Part of a small language model's weights.
Size: 19 layers, MLP 192 GeGLU, 1.15M parameters.
Each number is 500 + 25 x the weight over its row's rms, rounded and kept within 0 to 999. Layers, rows and columns count from 0. Numbers have three digits each. The size before them is the row's rms in percent of the matrix's.

# o: layer 3 attention output (transposed), 64x64, rms 0.196, rows 55-63, columns 0-63
# v: layer 3 attention value, 64x64, rms 0.218, rows 56-63, columns 0-63
# gate: layer 3 MLP gate, 192x64, rms 0.282, rows 0-25, columns 0-63
# up: layer 3 MLP up, 192x64, rms 0.258, rows 0-24, columns 0-63
# down: layer 3 MLP down (transposed), 192x64, rms 0.241, rows 0-24, columns 0-63
o55 092:467541483527508495511533509457527462497471481489523464506504510444502499509527517521446501454512507451476486498551529513488523517480520493499478523500480540485480504459454484496499527483493494
v56 087:553514528502501505482488488503532499490501463506452521510504496541508504515505474532493509530505506518468477468508486479505481487495479473410526495523548477483531466529488489489476518483541537
o56 108:540540523523552492481503521495552479522486502484538479517464535534510494497552492468508510497523494540488503448489515524495542491467462456544502506475521489496505501507486507505499463506472507
v57 060:501498502478503485473508468571506475493473520521474493529504514535467539479469500552478453544522509495480456502532496483512470509488469485481522503502508504489527527473451454500498463498499488
o57 070:500526475517491539499471533502500529486460479489506528486447515487509479457516506493469531499493487534485499462441533524490528504513462471519492481497497460448526494546501552490479500498496487
v58 062:448521535490517474526523517483505551542481518506487489545465489440489486482524495516485491502547486503488512550489520483517498496506490523486472522563532513496525510521465516506508476529526514
o58 092:512518472517507503455484475510567496477476520471482486492511523469521519494469514512518513503463515518488535507518516514484512499543490454505503518482489532489460484512464529466525503478462427
v59 071:487516493486502521532466529519504518456532498486482491515469520525474482453515491493470532521541503484480527469494563472469483482462493490548486515541493456511497463529506452509506501498490483
o59 095:503489516464491468464524490531543495483475527509474501476466479508521529505504480511500478502524533565534477515512461505531503513468547490499513489451483491483539544521508485524523529473533498
v60 072:524519492537477501473481485488499473498532489483470562489501537503532511513468509506514494546442494514475485463515466484492520503496506537475505439504471495533527465472544513489486504495463484
o60 095:490498517506509481524506511462517494508464479512532513505529514491457493498498491474545533476537479460457490456484534494502508465487480487525532537477509526547468521520496451502490496562513517
v61 070:534538523519493473487500474510520499494449471464466459480504478547510479459468487502497492514474502486542509544446514507492493478546497481488493496489526468457499482502520522479467479519530523
o61 092:521502506503515499502466533496544465473527495488516542514524521513497498518568531526522535535535519491509525441545511456499497515498500483483528503537528485463511500515490499497487504468455485
v62 075:486500524481488505463493531493476508456513481502486456492507527502523523467547486490527479493497529466509520501461525486455550528515511453530489473505463505494544513550508486486506510463464477
o62 098:515444506469505486508472503534477487493447549430526490508492477492487507533506505513481518537490466493505519529527496491492484480480522550505504455484496490499484509543542491529531507486527472
v63 059:524498511516453544474500510513536495486536457474538446521466512514500503482460494477483487510530502539487533508524545529466493497507480505484498501492514469495508514464509501546508466461475539
o63 078:441526533511518513512457486479478514499491505542520503519486475542526550499481461523534516539494493478493459486483484490533495481503508504517492531536506494484505487534488529543477483437512487
gate0 096:499491502485499532536495525512523483484518478538504519522479448518468498493515495491507481482468478449506487504517473495514482464502487496481470480467506515559475456488533504561509509537560517
up0 101:533507490490545544481519500482487496530532489453505522495475476486522518516492457499522471510529487462504461517518514452511500501538464511505506523525462479560518507481548530499513501503474535
down0 112:530516445531525472553493501510502477476493473514511469499508519499464496538527499489515542496460549514489551474499530511495475511495497469476530497513539440488519497476507496480490532482470503
gate1 095:530499479496499501494475501526510510541487492506507478485487509503455473492466494570475523506492511520472492489525542538494494492550512467508500471517510460564492516564528491491509504516528468
up1 099:544486485509505501548485501520463523531532505485498464536458545490502493466514474505493542505515480531489575529467532487458505495480478500488498491530511521494534533499499516534484493471499519
down1 101:486489505548538536494531462511525504500521485485468563518482513496493537492495527437513456497518473533508482484485489510520530503490491540524480526471502496531493469471499517524518504475503447
gate2 112:514452541450486516496510517468499533508517526532511478498452476508484528490511536517475479460507486516520506493523512474511496533529469522485498491448511473580510476530469496508489492491515503
up2 102:553495495516497498526555515534479518512556492482533475488470501523514486496528497534464481457498465526504504477537496492489490513489489499475508488466473512552487448469471489527524487477526526
down2 099:499515501510536472460432459502512489486447491487502505502485482477504512530480517493506518539466498499530506485479491522472490490490551483527469484504507516454557485531518461478470511473469504
gate3 097:480456464515499536540509475558470528514507512508534525529484442507509515495536501543470522473483497527511526490515512461500506495503483437470533487471501505512507488496508508501545485493529511
up3 089:520508493517508489541492513526489512471517490532485450481483504520481460482498496539492485487517488494509541512481474497495561453450510494467515484523486459541511534524532480501476468508544536
down3 104:444545507470493503492498559458547516473464501467464492475520494482525513515522497474522514536522489512485462534497462469466487497504510522508524534512512519459462492503500495526531488510516487
gate4 103:473494479527511503496482469541534512487508522498435476461468534460538540485521472509534523545514510511539475474501498482504457510494502469526508517509529508482496516488539517500519521516523456
up4 100:459501525498548525489461485494466489491487506475520544484515496501480475493480438561522475549471488509501504513532494511495501488516476473503505518502527488525474467486523506566502531484535501
down4 085:537549495472500494520526524467504506546518502514511478518519508537473502511513552474453523515552493484459529534472493524480528495504499519508522510505494478484531532539524498463475462526486518
gate5 078:498532451510463501522538474503523519484494480537436502482545474547521491529493524485494513476484498491444505510482498475536544471468476524512484498499505519453500524498525517492475483490479482
up5 097:492466440534510509595470491488496519497508497497526482486493500556514522504517503525504458478529497530501492511505522512493461498466492490482516497463470490536497448466524496497494497510525511
down5 112:497519507494493459494473510494528446486474495500552454474484557513512498468518509519466502506513512536530478466484529502460495548510499463520526505505493500507514485464492479458463482472538495
gate6 097:499491548502497496472461494524506516497515480501473532529493530510527502512519498542444466460477514494446538519472487437522498521482493560533474473496478496500495483493493490506509485494456493
up6 108:492560573528496506460518507473505524497530527452458503516511488503473519531527489546510465501497496528487492487476479496505506470530484498534527484479488506478507517455531497481540522502507531
down6 104:548486509498509468543477447504535468526519523506472510546526507518536532504495507507498517439484511516504528496525507487530472511473527489500488550442528491474475512524495506518492499532488483
gate7 110:507534459508487502453538497498488485513500467469519552494446474501504481510454509485515460460530474509529502508486548513448487523494525543500498487504516492510466516470537523474494484474507504
up7 110:504485511490476582485526503509501483518473464479510510441489509469509536525524474463522478550489512502508468530486498484483481491503452487499471531490521469467511499479539487516478513526472480
down7 104:437465457501522463508491526451513494499516520495490460493537451511499504495477462514458533505495483495522495490520513520530534499526468493492508446513471514501490524448498474497534496529511486
gate8 094:520459466533516475507522504483527517524497523500499468460493486516500498479467506523533520513447535523521508497505522477497503468489481543550436547464545517469519472487482488488501496503495504
up8 101:504468528463506495463503501480498515483477514499508462489489528542496497485489496533479517430486507474475535510523495471551494519544494461472484509504468470572508485496471490501526507535511507
down8 103:480494493556494512533507494529482489471522502485505498513516482444494509533515523505557465523504483565532473508514484501489478478488475475529523535540498482472459472514519507498491506507513442
gate9 102:490519527517529473521516527478466567512480528507468521509494522521502506510443531543501537510481489529464460494486490493501521478524495522507524514520512516524512485495464534470485500462439505
up9 104:484506535513453490511493508457477483459508519481509497514522478494476521477470499501460512539457515490484515544488505457451529509495446494445509557505493508473516496541507534500503493498524498
down9 098:476469488499474489489499488509500454524526466474489529480529459460520510490567494447520459454522486497477510473505514468488463503504526474544463496491499513483472520507501511474536505504528486
gate10 104:499445455456467525502442518528532495496495490481509501484498455539497521480518519485468476512539482514513489468506510495505505466497490534527501433484516504497509470493504480512505520536523546
up10 102:496511549535512474486478472450471502525504499510478462536482557488518517494499519464513512493464525489531487538522499438504514483500502480513477548457505511516510500510470527502513497513451479
down10 094:502475451529459484523498485553494528483494479496478510497496551491502501529508496483473465492528519515508468498490530510518509515550505516514471485534527551462543509500518473469531528502549495
gate11 099:505521517467467513518523508519512473475517499512486520481485496527535467518466473510453492420517526518520516517514482498500547487520498466527535485495513545506480510491489439501467470486509523
up11 109:523445475466507494468475480499507538496476532474475485515541518476463522510525520525501477528488522519538502476502521532478465510500512509498535490508574471483497507495511458491550502469490488
down11 117:513488520488458515481521488458454494478493498500475555514470518498516454484517488488477502439502505523541508481452514465528560475532487509511486515502519518525505507549484475483479507521512501
gate12 091:444505543487509506569495484503504524555483451477517490487494479494511477533496533532493519508483506527486506496515542513464476483528524496518482484514513482480466518503481489539487510445495458
up12 099:513476525467449523468486507458514468480496541453488486491513567508517510480496467456486522476493455519513523480515492488522503498535474539499527547445515505499514499486485487495476503496504514
down12 089:429478511493513505519498505475519514489544535492522524532500463458533498480560517532493512462499522469522486511531495498541510544523492501473490506479521513499456482506501502475534505515454494
gate13 099:500524547489521511480509471505499488513470533467494487493484460469516523500471490478507489531544501493470520439462479484515507536506461512468552507506483451491524471543494537503471523516499499
up13 101:508524478562519528494487459490496536524495499546425492520523484496477543452488490517470489515519521511493520494481516511530507466498486489461449496530505528475488515532492521523494496474517498
down13 084:508480469448471489519511542482497517504492537480532498480528504517518458507555510511510532494523487512520505504532517503494536513531522498519526466480511493514488513447560477471554504490463511
gate14 100:491473514446526494511516493485491478518477471441516488501486547511452495457471513493468542538464461520485516500480529539511508513512507481458530493523527495516504537532476536489487497500488514
up14 103:467472503468511505519493487459488475527503521483538507511480511468477517468524496478589530519478515493482528547533504477509475550529499479497503468537481506524480493475495514511496480540483500
down14 101:526521510493486476466508511546543496509504508527443482535518504504496539492499535495461492487450493472531477503502515541495445483473506505528519536476471497471526507516481507529519492444526498
gate15 101:511448551507508472524515537515455505505481512468521486525463520477491481482494484501499469514518491464503483529463522504498458466499499468488515556528485503514466477479513469505532499526535453
up15 105:479530531493505480486513488521518519535501483466520444526493504512484517524502472506558450502504542488472523482477493551499471492523493539516536491501465476522463476502475458497526509533525487
down15 100:551488501509493481442514490458508488489447529522500514521490495469505465486515502502451524509496493512524515501528512478523488502481497467460458526461494477479520530481464535550474500502491543
gate16 100:464525484515480517532513507514493563497480466529494521499506476535538507523478461516498484550551541491540487491500457518479520460521497473478503529465500517496500521474492490485485523521537475
up16 101:467501532470537511495488515486491485485503505504508473552460518515477483543474467507484465472516488493484529493488536514484416490522452509476527514514515508505482542516505544510492484483529525
down16 095:509463487518506537497470520506537501524524457485490520521492487510474488490536455509493481459496499479533513472523438522514513496543497543536445478501474504531519482476479497508478529485464519
gate17 120:533525478504500472522481476476485483532554538502490505533478515490504513484527531494563498534440523478460503504513512507533528506546506486489492490533505490521498455532496530535482517507481528
up17 088:538486463523495467523507487512488482523505506481463508510485500480494459490507499511560499535445518520504472494474502540521524539497458495506513505539463467555493463502517541532491506486475492
down17 088:469472523475518511481515509525501518496470515494490509513520466530513510506518457499429488479545449507513505478503496475471468480465492518485503498451517525435516532480511482460510472492519519
gate18 111:483478541506530529509467517526470491532515503479487492528491544479470518443533504494528458497490532509458518500501529494555514541502498525506525517463479474487508514546476523517527492513464505
up18 113:500502501508524536485506511547510522488465490488459502509525525461483454519493489485508514455555494492522471500504504504488487509476484466539457489505482508445509524503473497529536494441533534
down18 113:472477500500524500535477512529497557487532486493529518514469499490459525479533442494523483486479511529471511518517502485520506505511489531540505503486488457498520528484467516470540498568463487
gate19 123:544467488471464474489483538482552460481471475471505491525509485476518474484524531514492495540496507484498481452474488476484516548499522482475520548484501549466495494528463500514489494492494468
up19 112:508481458514549488492493488483470490517498530524488481530502493454542512465487483471509461536465496529510499521500499494547478528540486481469511477498543495502503501516491532532552550466499520
down19 095:466514487506547535486534427527476529487465514525465516459484506538480511502513473503496513497476518534508544531524520505499504468492493535486491474485501445544522498488512519465494482500515506
gate20 113:524465491490473467546469455517488497517518538470477501489523539506510528480584518526522511500477494525503460464516498493491479509498504494477461501514487501514493506501496516475553542530495474
up20 102:467471497509480488518464474512485474539511534488516476453541440491533520505526535526518493500452461546512458474507526473510449499502500521478507498494516512507478488467515493507498501484529468
down20 087:520514510490504530514503506480486511499436493502511508492452481501499475523501467451476527486539537472521526473463504489471524494543484489545479489503522474475520499505536470507465458485543466
gate21 111:543457497523547494544508507505480506517502499523504494498489475444508496506482500445513563485505485564533533498495499557491513483520509491494501523506485511507504503525541528516488523472514538
up21 102:496505485515538485519535566523502475486517532493475490516504532525485525493450518465501469447483479517482508536455511526507490501504466521484512559525456500491485502485488490516505464514462513
down21 101:462504554490506533479481469467481525484527488495500528518517504514557469498520515510468472542502575476500484480474509494545506522552536493519509519494501516490523499522525497478506512484535511
gate22 103:476528490493544532530534511511495503465491530493520488517496478497512469519450515467514523465537478500530497462503475545534508490518511505456532523490505453509479536469495506472484472507543537
up22 089:483506502534503540546497506491530488533511489492498469486513477489463456487515502483511430500471538499477505476485474448499481535473457485471514516523493490522520497489530522510479509456514550
down22 100:503509508478482485480544533503495527455538495493533499502502523496510511495526503514481539470500539521516496554542514477551529512521483519549467464485525548526513477515502468468501516473507477
gate23 099:551526495457525496494497457480512507463486557488469460516520507493538510481542486523523485528485525494469481504463511496490462502467518521465478499500519487506476511515493510504525549561519497
up23 115:481498503509502531499479520534497467520510439512532499498528454485434519512517486457538524517466547512451517496488505500489457530490501499462473486537523526483515487491508532511529507507490495
down23 104:545490480514511495518507464504514554507517549514450509516493542495525489517516496521489480466557481505536517499491502527522536464515498555547470486471488490511547511524505535502492501517499513
gate24 100:469488555472492500490519504470508516498526525502529496511475515453496486511551515499505471543477547520469508458506476498482500506441458493469459508502463495531543500520492478482484504515463509
up24 084:504524472537500510516523467506491480468454486526498527534510486475495448527483491491521474466589489466522468483536457487504482484517534488517490465523501496519508499509509478518473497471507507
down24 093:481469563482486529478507509490519532516514496506491493477476523556464527494526479522447488501440513491501512510485497490521530506491427550506521525466465509498520498494486491479477489503501495
gate25 089:563524510500468486486492508450425525528521487491478474524471461548518487505474476486501472505483481482457534490485497527497522492514489505493504487507499473510514491482564534525478501503494520